{"head_dim": 32, "rope_fraction": 0.5, "init": "normal", "max_steps": 5658}
Each number is 200 + 20 x the weight over its row's rms, rounded and kept within 0 to 999. Layers, rows and columns count from 0. The size before them is the row's rms in percent of the matrix's.

# layer 7 MLP up, 384x96, rms 0.134, rows 144-216, columns 48-95
105,191,237,203,190,215,179,217,164,166,196,206,184,200,191,230,211,217,187,197,198,207,167,185,223,196,199,209,204,204,222,235,210,188,238,209,178,211,188,217,189,180,192,219,188,216,231,219,170
092,203,206,208,213,236,180,191,216,220,230,222,212,185,195,239,191,204,230,183,180,204,184,203,186,237,189,203,221,166,252,224,216,238,189,193,191,223,201,186,215,175,215,203,213,188,202,194,239
106,233,202,212,195,201,180,198,206,189,252,198,203,221,186,188,197,185,197,203,208,191,204,216,237,217,148,230,230,202,196,239,192,168,190,212,197,204,209,243,172,158,146,186,202,226,217,220,225
107,190,234,194,185,214,223,174,186,193,183,206,187,222,217,210,204,226,209,220,195,200,223,182,200,217,200,232,205,185,179,171,167,178,225,200,184,211,223,175,182,200,204,147,187,226,200,205,264
097,196,180,203,187,183,212,207,234,209,203,203,190,205,201,187,230,213,194,167,222,155,217,189,212,210,215,233,242,210,234,212,205,204,207,173,175,232,233,178,187,235,200,195,233,190,204,207,202
104,172,205,166,177,166,198,211,224,228,198,192,205,227,199,178,202,205,219,223,231,188,227,203,182,208,194,191,171,194,199,220,231,205,206,200,240,197,200,232,209,209,191,197,213,194,186,184,212
098,208,203,214,216,210,206,221,196,203,222,223,191,218,186,196,203,186,211,203,200,201,195,174,201,218,235,185,226,194,200,216,204,203,248,175,194,193,199,172,189,211,189,187,201,208,153,170,195
100,229,192,198,198,210,178,205,190,192,200,167,188,204,188,178,215,211,198,209,194,206,241,191,238,221,173,187,196,174,203,228,162,177,183,199,203,157,194,214,215,243,181,217,199,252,189,205,222
097,212,216,204,212,192,237,188,205,203,210,170,223,193,190,208,172,215,189,217,198,178,186,202,196,188,229,205,199,210,203,190,227,211,244,149,174,216,177,214,235,224,204,170,177,187,186,218,171
112,159,182,185,202,208,177,213,163,171,211,178,200,220,203,187,192,181,192,199,199,208,215,216,178,208,176,172,197,194,168,189,199,211,203,184,187,175,222,212,208,207,219,206,237,192,245,200,190
098,199,221,184,195,236,186,207,218,180,189,202,216,219,187,169,176,204,174,192,214,202,209,212,210,235,152,227,191,199,228,177,190,201,186,220,221,201,197,208,198,200,198,236,177,162,182,191,181
092,227,196,175,214,210,182,180,182,180,178,226,199,212,213,224,224,219,224,234,212,171,164,188,212,195,213,210,205,207,203,232,209,204,241,150,207,194,204,188,224,201,203,211,215,207,217,203,245
096,198,197,200,190,211,201,178,205,195,202,168,157,221,183,220,176,239,214,173,201,180,174,197,197,226,237,191,187,195,221,185,189,231,206,179,198,229,202,170,196,219,196,202,199,178,188,189,213
106,201,183,183,162,169,193,207,215,221,190,161,206,234,154,193,216,206,192,198,207,164,206,231,224,185,199,194,191,222,223,177,208,172,187,228,196,203,190,195,200,231,198,227,212,203,218,185,222
091,157,206,207,206,206,214,215,178,231,196,210,202,191,212,185,219,170,227,171,166,168,210,206,195,200,206,196,162,212,213,217,204,212,195,217,229,194,153,220,199,189,221,228,215,213,210,208,173
097,193,222,233,183,185,216,175,217,200,198,203,194,154,200,213,187,175,194,177,206,179,184,193,208,183,187,220,214,234,222,201,191,169,190,166,201,187,205,219,183,185,175,159,219,208,200,214,163
093,170,156,182,211,190,209,229,197,216,208,205,199,173,216,194,191,210,181,212,226,218,191,197,210,203,203,204,213,201,194,185,214,220,188,211,162,177,196,203,180,177,224,212,194,212,191,198,192
097,233,182,200,188,211,174,229,222,186,213,194,212,271,226,198,200,218,229,197,169,235,219,218,201,210,175,197,206,207,144,188,212,217,203,183,211,211,251,194,215,199,188,202,223,205,184,198,199
099,218,218,216,197,207,187,207,224,200,203,181,198,226,235,188,177,216,225,185,224,158,204,204,217,216,200,181,220,173,210,220,244,191,192,191,195,234,175,205,204,231,203,193,185,170,193,184,214
111,179,209,198,202,207,205,219,199,191,176,155,206,249,169,203,189,233,158,179,225,194,229,213,187,179,173,208,202,202,222,217,205,219,202,217,203,243,217,204,218,166,209,217,147,176,236,190,195
091,210,195,174,186,169,180,203,199,189,232,156,191,187,166,204,208,219,189,194,217,214,188,197,179,213,174,228,192,206,228,193,175,186,203,214,153,181,202,183,195,213,184,193,181,195,218,195,178
112,189,208,221,191,231,192,229,183,208,195,196,191,181,203,197,205,194,197,184,201,184,229,206,174,203,183,191,193,220,235,241,198,199,182,194,195,204,214,171,220,214,209,180,189,258,223,168,193
118,205,206,175,191,193,211,204,186,204,171,165,190,198,233,171,170,187,203,152,184,203,200,182,163,240,195,215,212,202,220,190,187,168,198,193,200,168,227,203,153,180,188,214,174,222,205,222,190
103,143,201,228,192,196,211,185,175,208,202,204,180,190,196,202,192,192,218,218,170,204,215,206,163,217,196,229,165,201,163,210,206,210,198,195,214,214,219,210,214,208,211,217,221,200,199,191,256
108,188,179,183,201,179,152,201,219,211,189,200,213,204,193,210,181,190,250,212,198,167,191,198,204,233,204,218,173,226,202,219,221,163,193,203,213,182,199,205,237,227,170,221,223,201,188,207,202
104,171,199,190,184,193,184,177,183,206,176,197,151,191,191,233,197,212,219,221,174,179,205,227,184,200,206,212,218,197,174,226,142,189,202,199,230,181,220,213,213,202,158,217,213,211,193,206,197
100,166,211,205,213,229,182,174,224,184,218,190,188,229,173,219,157,187,208,185,206,172,195,202,219,234,187,214,194,196,240,182,175,197,162,179,208,196,181,219,162,178,192,188,228,191,208,201,209
089,200,184,204,217,221,225,219,170,182,174,177,183,213,191,202,212,254,213,222,168,184,176,178,218,218,204,207,210,229,198,210,173,214,220,223,218,158,213,194,234,184,223,247,199,187,245,190,200
084,204,217,180,211,246,192,187,181,187,227,251,170,194,179,213,188,199,210,205,188,215,191,200,227,180,214,213,197,198,186,188,188,200,192,192,210,188,205,220,234,190,187,189,152,153,225,204,225
105,225,191,189,177,168,190,230,188,224,185,233,180,177,193,191,204,190,181,194,211,218,176,227,205,181,180,218,206,211,223,239,177,184,195,193,219,212,199,200,214,187,192,209,229,206,204,197,216
103,208,171,236,218,204,209,184,159,194,214,211,199,186,200,227,192,185,227,182,194,193,220,211,204,174,195,210,181,191,187,216,232,214,229,209,186,197,191,151,173,211,241,167,186,193,219,219,243
110,231,176,188,201,214,180,200,223,184,170,194,208,200,220,192,209,219,191,195,189,193,176,180,178,217,220,193,174,214,199,174,184,165,161,214,214,173,217,188,202,193,155,249,248,186,196,184,201
104,203,208,214,196,221,199,184,156,193,186,184,210,194,150,216,218,216,193,203,199,204,194,193,217,218,184,206,184,188,232,217,209,223,224,195,197,195,244,175,181,213,205,197,193,193,194,163,184
102,203,202,200,176,167,212,194,143,219,223,209,250,189,192,172,231,203,158,184,196,203,210,228,185,198,186,180,200,188,190,221,232,214,175,192,221,200,184,195,196,214,184,214,213,219,214,156,247
102,167,198,211,226,192,202,179,196,229,222,177,156,190,186,213,203,203,182,205,217,196,175,191,200,240,241,239,162,160,180,194,157,179,204,205,205,186,199,216,175,223,179,176,186,208,210,230,223
093,211,202,240,218,203,193,182,152,214,189,187,203,206,213,255,189,207,178,206,197,210,261,209,186,213,189,202,191,225,217,210,229,183,207,200,183,207,193,183,192,214,196,194,227,193,174,198,203
103,155,227,195,171,166,221,156,183,221,199,206,219,200,180,214,178,203,242,209,210,196,168,197,197,238,200,220,169,194,169,229,198,172,201,178,188,211,190,193,204,179,158,184,182,217,204,181,212
084,190,232,187,185,200,217,193,214,219,198,201,229,156,188,196,211,206,229,208,202,164,207,206,208,172,226,202,183,178,194,235,198,198,174,202,194,178,196,203,207,198,212,218,215,153,176,217,189
086,191,213,182,164,189,174,194,201,214,194,207,210,170,193,187,208,227,178,187,197,221,167,235,217,211,184,187,193,186,232,169,226,160,181,215,182,212,237,210,179,168,207,236,185,218,216,208,220
101,209,205,174,208,197,228,223,190,187,193,195,211,193,193,199,199,203,189,192,262,199,237,242,205,189,213,206,217,205,233,174,210,228,246,216,198,208,157,210,173,166,198,207,168,183,190,209,180
099,192,254,203,229,208,235,186,164,194,208,170,195,191,191,232,212,199,222,205,195,214,171,197,194,170,211,190,199,182,261,182,204,219,224,200,205,162,201,200,176,196,206,166,148,213,202,183,186
108,191,218,168,207,190,188,190,159,183,177,186,217,207,189,210,199,199,191,247,204,231,212,199,187,169,213,191,193,196,206,190,204,232,232,180,197,146,211,176,178,184,176,198,225,191,208,186,200
091,169,160,222,225,251,190,206,221,189,170,210,226,204,172,211,170,184,203,181,193,189,198,204,170,202,222,214,157,145,205,195,208,219,208,184,201,217,212,182,209,204,215,198,185,220,195,185,218
100,183,190,232,226,180,186,187,176,206,166,168,179,221,226,195,195,201,188,227,200,185,224,204,207,192,213,165,234,214,161,234,208,213,206,225,193,193,152,186,198,195,189,192,193,237,225,200,238
100,190,188,226,199,204,196,212,225,160,205,211,251,210,222,190,222,205,194,163,212,182,221,227,235,197,236,217,200,198,214,222,170,196,177,205,180,196,203,222,180,206,175,186,211,181,223,219,164
094,214,200,204,213,175,189,200,155,220,213,183,212,222,203,190,238,207,190,181,192,213,213,235,200,248,193,199,219,232,208,201,187,212,201,177,203,202,205,156,171,185,204,204,228,214,199,178,190
092,211,196,208,203,217,178,172,206,219,170,172,216,185,208,223,190,223,212,210,213,173,219,201,244,205,212,175,197,180,185,180,190,194,190,210,179,197,190,172,223,166,171,201,216,198,242,188,185
081,193,199,191,214,174,206,162,169,229,192,207,156,208,211,167,182,187,233,222,165,199,184,196,194,187,197,208,208,187,161,217,176,237,188,209,219,201,214,176,220,172,200,247,200,197,179,228,175
114,201,189,216,174,187,200,190,201,208,139,201,213,207,184,218,200,219,178,192,208,222,180,178,194,196,226,212,218,215,193,232,220,202,163,195,175,196,196,172,228,178,193,199,213,191,168,197,212
079,216,185,207,171,215,171,194,160,179,200,228,180,185,190,224,223,191,185,184,183,184,202,189,216,213,208,211,150,206,212,230,184,200,218,226,212,163,218,206,232,213,215,204,192,220,194,208,188
105,203,175,177,170,205,217,203,216,160,207,207,187,207,204,168,198,245,208,205,222,196,206,215,200,203,212,207,202,241,206,189,193,228,210,198,218,208,205,189,201,199,213,215,208,201,221,195,206
107,202,225,180,220,227,209,193,196,206,201,200,171,203,171,215,212,226,202,217,179,179,215,172,164,202,184,190,203,224,211,211,198,212,215,196,220,229,183,205,186,151,192,200,204,199,218,232,160
094,186,173,176,202,232,235,216,218,206,226,179,191,210,193,196,197,231,222,174,202,183,195,176,178,176,190,219,197,188,208,225,192,164,229,203,204,207,228,200,234,174,232,211,222,180,208,216,177
107,205,208,147,235,179,189,203,238,209,195,175,222,195,198,184,188,226,195,237,190,198,189,226,189,194,207,226,209,185,221,171,216,211,175,211,196,173,191,184,195,190,177,234,205,186,243,191,188
105,185,203,178,202,204,210,224,200,206,246,207,199,179,179,210,228,250,225,198,203,167,218,180,215,199,217,209,200,228,203,231,184,155,200,202,187,222,180,174,188,231,211,203,236,204,184,230,215
103,215,193,217,217,171,205,185,227,217,224,172,216,151,171,189,168,214,198,163,176,156,209,130,190,210,196,201,163,207,210,198,213,195,164,197,191,191,205,204,202,191,212,181,190,208,210,184,161
106,175,185,194,200,206,209,198,236,207,227,212,156,171,231,192,184,197,191,180,201,165,222,196,171,204,213,226,219,203,230,218,221,188,159,177,185,237,182,171,188,149,199,188,187,173,203,197,209
105,191,211,185,201,213,179,197,196,183,198,167,225,194,250,230,222,207,201,191,211,213,219,216,183,192,184,208,205,202,176,189,178,233,224,174,170,200,194,216,202,217,189,228,191,181,191,229,197
108,182,205,177,205,219,205,223,195,183,241,192,222,206,181,163,158,207,227,204,171,202,222,196,215,222,232,198,246,232,227,219,204,212,204,183,162,175,199,204,225,225,155,199,203,207,209,211,218
102,189,185,193,199,227,210,228,195,221,215,181,222,202,198,185,223,198,213,179,178,180,223,158,145,176,209,186,226,216,168,208,225,212,200,168,187,191,224,173,223,208,207,169,183,224,185,174,223
093,157,228,175,240,182,198,200,241,187,189,177,184,192,173,190,166,204,218,226,188,213,191,174,196,208,212,201,186,172,216,228,203,187,185,183,156,199,201,213,187,198,232,205,167,198,224,204,180
094,211,195,219,234,195,199,192,161,199,211,201,187,218,238,187,200,202,213,201,161,188,199,168,192,181,221,227,200,226,156,213,169,205,236,181,229,178,183,160,177,198,205,194,206,190,235,195,190
102,211,189,189,216,200,213,190,223,188,215,157,203,166,175,206,182,196,237,237,203,196,221,171,192,214,217,168,205,169,196,222,187,231,226,173,206,193,192,192,204,218,230,237,159,207,201,168,196
089,241,205,198,201,171,168,231,190,185,191,216,228,173,207,188,156,198,157,212,175,211,205,227,189,191,185,207,210,192,227,215,200,188,203,216,228,166,182,231,192,214,199,154,212,203,210,205,219
095,168,188,208,205,225,188,165,175,145,203,212,187,207,195,206,210,163,183,248,214,209,174,215,187,228,210,201,198,180,199,184,195,222,196,226,210,173,192,196,196,204,205,229,215,172,170,213,173
106,213,194,200,184,181,183,204,216,184,202,211,205,240,189,169,204,214,236,204,218,179,166,195,192,220,214,209,200,222,235,217,192,218,204,199,207,219,227,183,183,202,173,228,220,203,231,163,195
094,233,206,202,187,174,201,219,147,220,210,178,205,221,164,231,207,236,203,181,197,230,208,201,210,173,214,237,251,190,216,236,195,192,215,175,175,193,201,200,216,175,203,181,207,199,186,202,172
108,197,227,235,168,193,180,175,194,206,145,239,182,223,230,212,214,220,185,188,198,213,196,195,186,186,188,195,188,211,212,199,206,182,222,199,205,220,207,200,195,231,194,197,234,198,195,246,244
096,217,208,168,218,206,188,195,229,236,175,146,204,225,203,207,194,184,191,227,199,186,173,215,208,199,162,219,227,222,213,192,174,175,189,211,205,209,225,205,231,213,205,203,157,192,228,189,211
107,218,167,228,196,211,232,180,202,245,206,204,191,207,178,204,180,219,202,202,177,214,208,223,179,159,177,218,206,179,223,224,213,211,172,193,181,237,227,154,186,190,207,214,231,180,202,222,222
105,170,204,191,199,198,182,217,186,183,195,167,199,174,212,193,217,174,182,176,197,194,194,209,202,178,165,199,177,222,179,200,218,206,198,183,221,203,161,196,174,183,202,164,241,202,222,187,217
083,225,168,181,188,208,220,189,216,196,216,199,178,204,218,201,211,194,226,203,193,197,227,220,229,195,191,217,181,209,192,207,207,224,196,213,197,196,200,245,208,234,239,158,213,181,188,168,210
094,204,183,174,211,185,178,187,181,212,170,230,196,201,213,204,218,190,213,190,219,182,204,208,183,220,210,198,232,205,192,200,210,188,192,175,187,193,201,170,196,182,194,197,201,208,180,158,201
# layer 7 MLP down (transposed), 384x96, rms 0.0801, rows 144-215, columns 48-95
101,193,197,166,208,220,195,226,194,204,221,224,165,221,197,192,202,198,191,200,201,226,169,213,181,209,195,204,223,171,222,158,207,206,201,180,168,186,209,203,185,177,187,187,208,218,245,209,196
098,196,201,216,214,180,197,197,231,201,174,176,181,200,200,212,191,205,221,226,209,218,185,174,177,208,210,203,180,174,235,252,196,222,219,210,240,169,240,198,174,253,172,162,216,192,211,209,215
104,207,200,203,220,182,182,203,225,181,217,174,174,189,190,195,204,171,185,209,195,188,209,180,196,198,224,194,162,194,190,231,229,184,183,215,175,181,217,255,173,139,223,208,181,197,204,159,181
108,177,159,167,228,227,195,205,241,207,186,153,197,241,205,203,164,190,204,219,208,196,181,187,194,194,195,210,171,188,205,158,210,226,192,200,219,193,173,203,217,222,227,226,196,199,167,193,182
102,219,209,241,222,194,167,184,191,184,188,217,191,233,192,208,203,207,189,197,211,223,191,201,182,210,181,196,218,206,226,185,235,208,182,184,192,208,187,215,199,206,191,206,194,219,217,225,198
106,201,235,200,219,187,178,191,149,202,202,175,185,202,190,206,244,198,214,231,192,198,207,179,230,185,227,189,189,205,188,226,203,184,198,209,213,217,225,210,187,207,194,203,221,195,175,217,223
102,213,202,222,171,193,243,205,165,156,202,172,198,209,226,183,193,172,217,189,209,226,212,198,196,199,173,186,217,155,214,202,200,204,180,224,177,194,164,200,182,218,209,225,221,218,197,200,196
105,167,167,202,200,182,173,223,119,199,238,229,187,195,195,217,182,200,204,186,196,204,168,197,235,201,220,187,194,196,192,232,181,176,180,187,195,209,216,189,214,227,173,205,203,201,183,188,167
094,188,211,193,229,182,200,208,216,203,226,171,179,200,159,220,209,184,196,191,167,159,170,179,214,210,208,213,225,202,164,219,190,201,167,205,217,228,191,249,247,196,214,205,194,200,191,194,215
106,207,196,186,195,203,204,170,199,214,168,199,179,184,197,182,218,188,195,182,196,204,225,185,253,185,209,235,188,207,145,191,173,172,192,185,203,193,185,183,215,215,207,181,192,197,193,206,248
109,211,205,210,197,224,160,186,216,194,194,224,222,167,154,195,185,204,194,199,197,210,219,215,196,219,211,179,189,153,227,192,183,164,223,216,191,198,203,211,180,167,188,208,190,214,236,215,205
103,230,206,207,166,199,198,194,183,205,221,178,163,190,224,158,204,224,211,194,169,217,209,205,214,169,238,215,257,232,217,186,175,219,189,229,240,192,224,223,199,198,180,173,192,226,226,203,186
097,194,227,194,188,180,192,221,184,197,188,197,158,211,236,204,209,173,202,196,174,194,202,200,202,191,214,191,239,195,185,166,229,224,199,189,217,214,196,209,178,198,171,159,164,225,168,211,189
107,219,179,205,202,193,213,171,184,204,178,212,226,220,182,217,178,175,195,206,249,213,229,179,201,190,203,218,229,222,222,158,202,186,218,215,194,186,212,198,197,223,216,209,210,191,223,164,173
083,194,188,215,204,171,202,225,209,192,176,201,231,206,209,198,199,216,187,246,166,194,187,203,226,201,233,175,181,199,165,201,191,197,250,203,183,214,222,219,190,217,223,174,215,193,225,178,192
095,206,233,175,186,212,185,208,211,194,204,232,198,186,219,188,180,198,194,195,183,227,217,194,214,198,199,209,178,188,192,250,192,221,219,209,197,196,191,186,204,235,196,178,204,191,216,182,229
099,158,208,188,231,227,248,162,209,212,233,213,222,205,225,168,189,192,219,198,211,210,184,241,172,197,207,188,211,174,211,228,185,196,193,182,189,208,193,207,187,207,209,205,195,193,233,190,188
095,211,194,193,199,192,190,205,200,162,193,215,181,219,157,214,186,201,183,208,189,198,194,209,217,195,211,189,198,176,177,189,153,196,227,175,243,202,134,200,208,203,181,195,171,213,204,232,205
094,194,189,204,242,216,206,200,196,152,218,188,173,186,209,192,190,202,225,224,208,199,193,164,191,203,196,202,186,199,207,221,206,200,169,177,160,201,184,238,201,189,190,216,205,193,186,152,160
124,249,212,196,211,224,219,214,205,209,167,191,188,234,187,220,159,213,211,191,223,247,209,195,189,165,195,204,219,182,197,190,234,175,214,236,168,198,203,216,227,203,205,232,210,219,196,178,187
086,220,180,189,175,217,168,164,188,186,213,199,202,180,225,185,198,208,205,190,180,225,207,199,216,180,228,191,201,237,211,205,163,203,195,188,235,172,239,172,208,189,205,192,203,169,204,194,209
099,187,228,158,201,191,192,208,219,204,219,176,173,189,193,202,217,186,213,173,196,217,195,217,235,219,196,193,174,183,189,197,206,222,171,159,199,207,198,210,185,149,198,176,190,200,207,232,185
110,193,194,196,182,186,205,229,201,182,183,196,228,216,247,196,198,185,222,162,198,172,169,200,201,234,178,198,202,158,239,193,197,190,179,167,199,178,191,182,238,199,189,225,181,183,174,191,188
110,215,203,179,204,192,171,226,181,230,192,182,206,218,213,188,204,214,214,182,203,208,210,199,227,213,223,213,206,181,211,249,195,198,210,203,188,187,234,202,176,187,198,181,200,201,185,211,230
110,203,198,186,184,197,209,209,182,207,190,169,205,182,239,206,175,188,166,217,155,173,187,204,221,184,158,168,209,204,180,218,200,217,171,209,222,220,190,202,231,205,213,208,192,158,192,201,235
079,212,179,223,177,171,190,209,228,211,197,216,196,200,199,176,175,168,231,184,212,196,208,234,197,198,218,170,194,226,188,173,194,212,253,225,184,245,167,214,185,198,174,189,227,158,194,188,195
095,181,158,195,210,182,210,236,188,174,224,209,183,186,215,194,200,220,220,168,183,175,182,195,220,201,198,203,183,225,196,215,180,167,185,217,198,213,194,178,247,196,236,213,183,200,223,188,192
091,224,185,195,193,221,181,136,208,202,192,221,174,202,176,173,193,210,224,242,207,178,195,193,182,175,178,204,229,234,228,207,192,180,212,193,214,211,192,181,206,220,150,207,210,217,189,189,156
105,198,204,220,179,205,234,222,170,195,198,236,192,215,187,226,215,251,157,207,217,210,215,165,175,192,172,213,218,218,222,187,202,221,196,190,219,210,187,203,182,201,195,211,217,218,205,210,171
079,209,210,250,191,214,191,211,204,206,207,201,190,203,201,179,192,213,217,215,201,211,190,177,235,187,204,209,194,210,226,216,208,211,165,200,214,198,163,254,202,207,198,208,173,189,210,207,200
107,179,226,197,195,178,161,161,196,195,160,198,210,186,186,186,198,179,196,218,203,222,209,173,125,160,181,230,223,186,220,202,193,184,229,195,209,185,195,220,215,197,201,169,206,188,199,224,207
106,204,202,222,205,180,196,203,189,188,213,203,217,222,212,198,226,208,209,252,193,187,213,187,183,199,204,192,187,167,205,208,182,205,236,180,222,226,165,211,231,195,163,195,164,202,187,190,204
105,236,189,175,194,193,190,191,195,183,212,230,189,264,200,226,167,195,220,188,179,210,184,190,197,215,216,193,211,182,183,212,165,197,226,172,220,232,208,184,169,160,224,223,170,198,240,202,195
107,192,203,199,207,217,201,170,174,204,196,249,182,182,195,203,213,201,181,187,203,209,202,200,229,195,193,205,195,174,170,219,223,150,182,164,225,213,210,190,187,196,211,224,195,195,194,174,239
079,178,203,171,175,179,172,209,197,221,200,184,190,218,183,204,228,186,228,222,173,241,224,203,221,193,207,209,205,209,189,201,222,185,183,195,142,224,214,206,229,153,219,202,160,189,185,195,176
101,200,210,208,205,232,232,189,205,207,197,151,222,227,201,193,191,191,170,203,202,215,225,198,158,227,208,226,175,196,220,211,208,222,187,182,168,198,191,181,209,179,217,212,196,211,194,181,212
089,176,216,172,168,206,190,205,217,172,186,172,222,195,184,187,182,178,218,191,186,225,198,212,203,178,204,199,210,255,198,206,202,184,214,187,233,194,193,197,191,214,202,228,185,210,171,169,176
092,185,206,201,194,222,183,194,201,209,189,283,175,169,197,209,232,191,219,218,193,180,206,190,213,203,190,210,212,190,179,213,195,212,207,202,223,212,205,187,184,194,209,219,156,156,199,209,204
065,249,196,198,155,166,179,202,210,168,195,216,190,213,199,195,224,196,166,250,196,189,208,193,197,184,180,215,176,172,201,185,210,221,210,176,227,216,175,222,218,199,190,164,171,187,197,215,219
103,204,196,206,160,187,207,209,185,206,179,193,182,221,225,207,211,182,225,185,177,204,146,170,217,212,193,190,201,187,204,201,218,169,207,178,187,239,182,184,203,209,215,218,200,205,179,246,196
099,168,207,165,184,194,205,201,201,179,211,219,187,169,200,196,206,180,184,214,157,186,171,212,220,209,217,168,159,189,230,217,224,193,177,173,224,216,200,190,171,194,229,204,168,209,182,210,193
101,181,180,201,163,157,190,181,210,179,191,191,193,212,226,199,174,184,201,200,154,200,150,222,205,185,154,213,212,206,194,231,216,192,188,194,205,218,216,211,213,224,211,213,174,176,196,200,197
084,235,182,192,209,181,199,190,191,196,249,220,181,201,216,186,212,197,227,193,198,215,209,166,240,195,226,196,225,206,174,190,186,207,196,210,225,217,198,190,192,194,218,224,174,168,189,220,238
092,173,193,209,241,178,185,223,207,160,221,188,217,239,191,200,189,217,207,227,221,212,218,225,175,211,194,207,178,165,198,197,217,203,224,189,201,211,201,220,203,175,188,212,205,216,177,185,221
050,178,193,218,223,182,212,192,207,195,214,199,192,216,229,183,185,192,216,189,188,193,187,225,200,211,225,207,227,216,194,195,200,192,189,183,184,187,193,216,207,187,184,203,155,204,168,223,226
097,200,197,195,193,194,218,164,212,198,218,171,198,181,234,178,198,214,215,188,206,182,220,185,184,198,214,211,214,172,203,187,185,226,193,228,233,201,168,219,181,198,196,162,197,174,198,225,183
061,178,196,196,189,206,189,200,229,199,150,147,190,215,231,220,206,212,197,221,214,204,169,192,183,236,210,188,210,195,198,209,219,188,215,202,239,253,193,204,192,196,184,187,194,187,197,215,183
087,205,174,213,249,213,196,223,216,230,188,225,207,184,214,197,187,225,182,195,211,181,194,225,214,196,214,173,197,174,219,218,189,191,215,220,243,201,238,203,226,173,213,178,201,220,192,182,205
103,170,196,195,213,224,173,244,202,229,217,207,225,208,181,224,201,209,210,223,196,239,161,210,198,187,191,148,199,208,170,195,167,206,186,174,211,223,213,190,173,237,207,206,204,211,196,206,182
100,218,213,228,203,229,226,232,194,169,163,239,214,195,160,209,202,227,221,218,205,200,242,188,204,227,208,192,200,221,208,203,204,171,190,208,180,185,196,217,192,180,188,208,199,203,199,179,174
085,219,189,207,196,188,173,219,220,202,207,202,203,211,237,190,189,184,207,209,203,190,219,203,213,216,172,167,217,233,206,229,186,206,176,198,197,206,187,194,212,218,196,166,156,196,188,220,192
095,210,189,234,186,163,201,216,204,198,185,179,206,169,206,191,219,191,232,183,201,198,177,211,203,195,214,179,196,248,184,198,211,223,213,175,220,217,186,195,208,178,182,231,203,187,213,223,198
121,216,193,220,176,232,219,186,203,195,201,206,175,176,237,191,205,200,211,201,204,215,250,221,191,172,192,214,222,194,233,185,190,210,214,181,191,176,201,168,190,194,192,188,221,164,199,187,149
091,191,209,201,222,227,214,207,225,196,213,194,215,220,221,154,222,202,181,221,210,190,205,181,187,228,191,202,212,184,210,196,236,217,162,207,173,197,215,184,194,238,190,202,223,183,211,210,192
110,230,200,194,200,201,239,189,186,172,215,171,202,195,215,213,225,188,252,187,234,191,213,183,203,164,222,216,208,219,238,166,190,208,181,202,212,196,220,233,187,180,167,201,191,217,194,219,224
099,210,205,186,233,183,158,201,228,215,211,184,173,192,227,178,180,198,190,215,220,208,161,224,190,179,184,173,198,205,193,178,181,198,179,180,220,200,190,223,151,223,217,218,224,169,187,218,173
106,190,227,172,191,217,164,186,232,214,153,189,212,193,212,178,186,175,197,209,218,193,154,221,251,214,188,224,207,222,182,180,177,197,207,172,214,199,216,186,217,224,154,210,180,205,214,186,206
107,196,229,201,188,183,198,201,180,207,205,199,191,249,215,176,164,218,191,191,194,195,211,224,199,193,188,199,140,173,219,216,216,183,202,182,211,237,214,188,206,193,208,178,182,198,196,230,234
082,217,207,207,198,189,198,209,215,194,210,175,157,217,206,224,193,201,192,247,190,212,198,199,189,209,200,215,172,212,192,217,190,240,223,206,193,175,178,214,229,175,207,197,181,197,195,180,206
106,187,204,197,222,200,205,222,212,198,190,207,187,197,216,180,176,181,204,198,177,161,200,202,225,217,201,192,187,187,179,229,220,213,173,171,162,190,210,207,186,225,190,240,230,164,164,210,208
073,215,215,184,169,198,217,208,180,199,208,219,174,211,225,194,218,204,223,221,187,215,182,199,192,214,148,194,197,179,218,220,194,192,203,198,204,189,216,185,173,182,156,189,227,244,206,199,240
102,220,195,199,215,205,174,206,237,207,196,249,213,203,228,176,161,177,202,182,201,199,215,185,226,182,184,248,200,175,207,192,212,207,193,192,197,172,225,186,230,200,204,204,206,212,207,198,219
105,177,186,197,201,194,202,203,194,179,204,214,167,211,205,203,159,192,216,226,185,213,194,195,240,185,175,184,212,220,167,251,214,199,201,216,203,210,217,204,170,225,207,201,199,181,181,169,174
087,230,176,202,196,213,213,188,207,226,209,198,214,192,210,171,150,189,253,205,208,210,192,171,191,237,184,169,184,225,191,197,218,213,219,189,206,198,181,176,203,178,185,197,201,216,187,212,182
098,175,219,176,213,229,190,206,192,202,207,218,169,206,210,172,213,198,221,190,188,190,195,214,231,212,217,181,199,204,187,221,205,217,176,190,199,228,197,192,226,227,196,205,217,218,157,173,210
103,183,206,209,176,178,219,207,199,199,193,183,174,179,239,223,213,223,227,248,175,187,212,185,186,205,203,209,221,207,209,225,197,206,188,195,231,194,219,198,197,219,191,237,218,225,199,185,212
091,185,218,221,185,220,194,197,211,178,218,203,188,190,227,174,180,205,222,197,191,207,180,211,214,208,205,197,213,178,198,209,197,179,229,234,218,213,177,217,178,189,245,150,176,196,195,189,187
100,202,227,225,208,216,199,210,216,214,218,134,198,188,189,166,193,173,225,215,202,190,192,195,210,152,197,187,168,195,227,197,220,184,202,210,192,208,179,181,208,186,224,190,200,243,229,195,195
111,201,208,176,180,175,231,182,166,187,196,248,215,174,232,217,199,188,206,185,231,198,223,189,192,159,242,213,188,184,181,157,203,184,187,190,253,195,211,206,216,185,225,146,195,190,226,200,202
131,202,189,194,195,194,180,235,202,163,207,165,183,223,211,207,201,224,199,176,188,231,210,188,209,186,205,179,203,172,195,218,247,220,197,234,180,235,184,181,221,168,197,182,212,198,178,193,202
105,193,206,216,239,208,197,196,197,226,218,190,166,207,207,197,204,211,198,217,173,181,185,226,202,145,210,178,191,170,190,202,215,192,170,203,202,212,207,225,217,214,207,187,222,215,247,223,224
099,201,220,208,216,205,199,229,201,227,189,253,170,204,185,250,186,214,222,193,225,222,196,176,191,182,220,208,159,207,197,189,210,191,222,215,183,200,201,170,216,185,226,202,190,222,233,214,180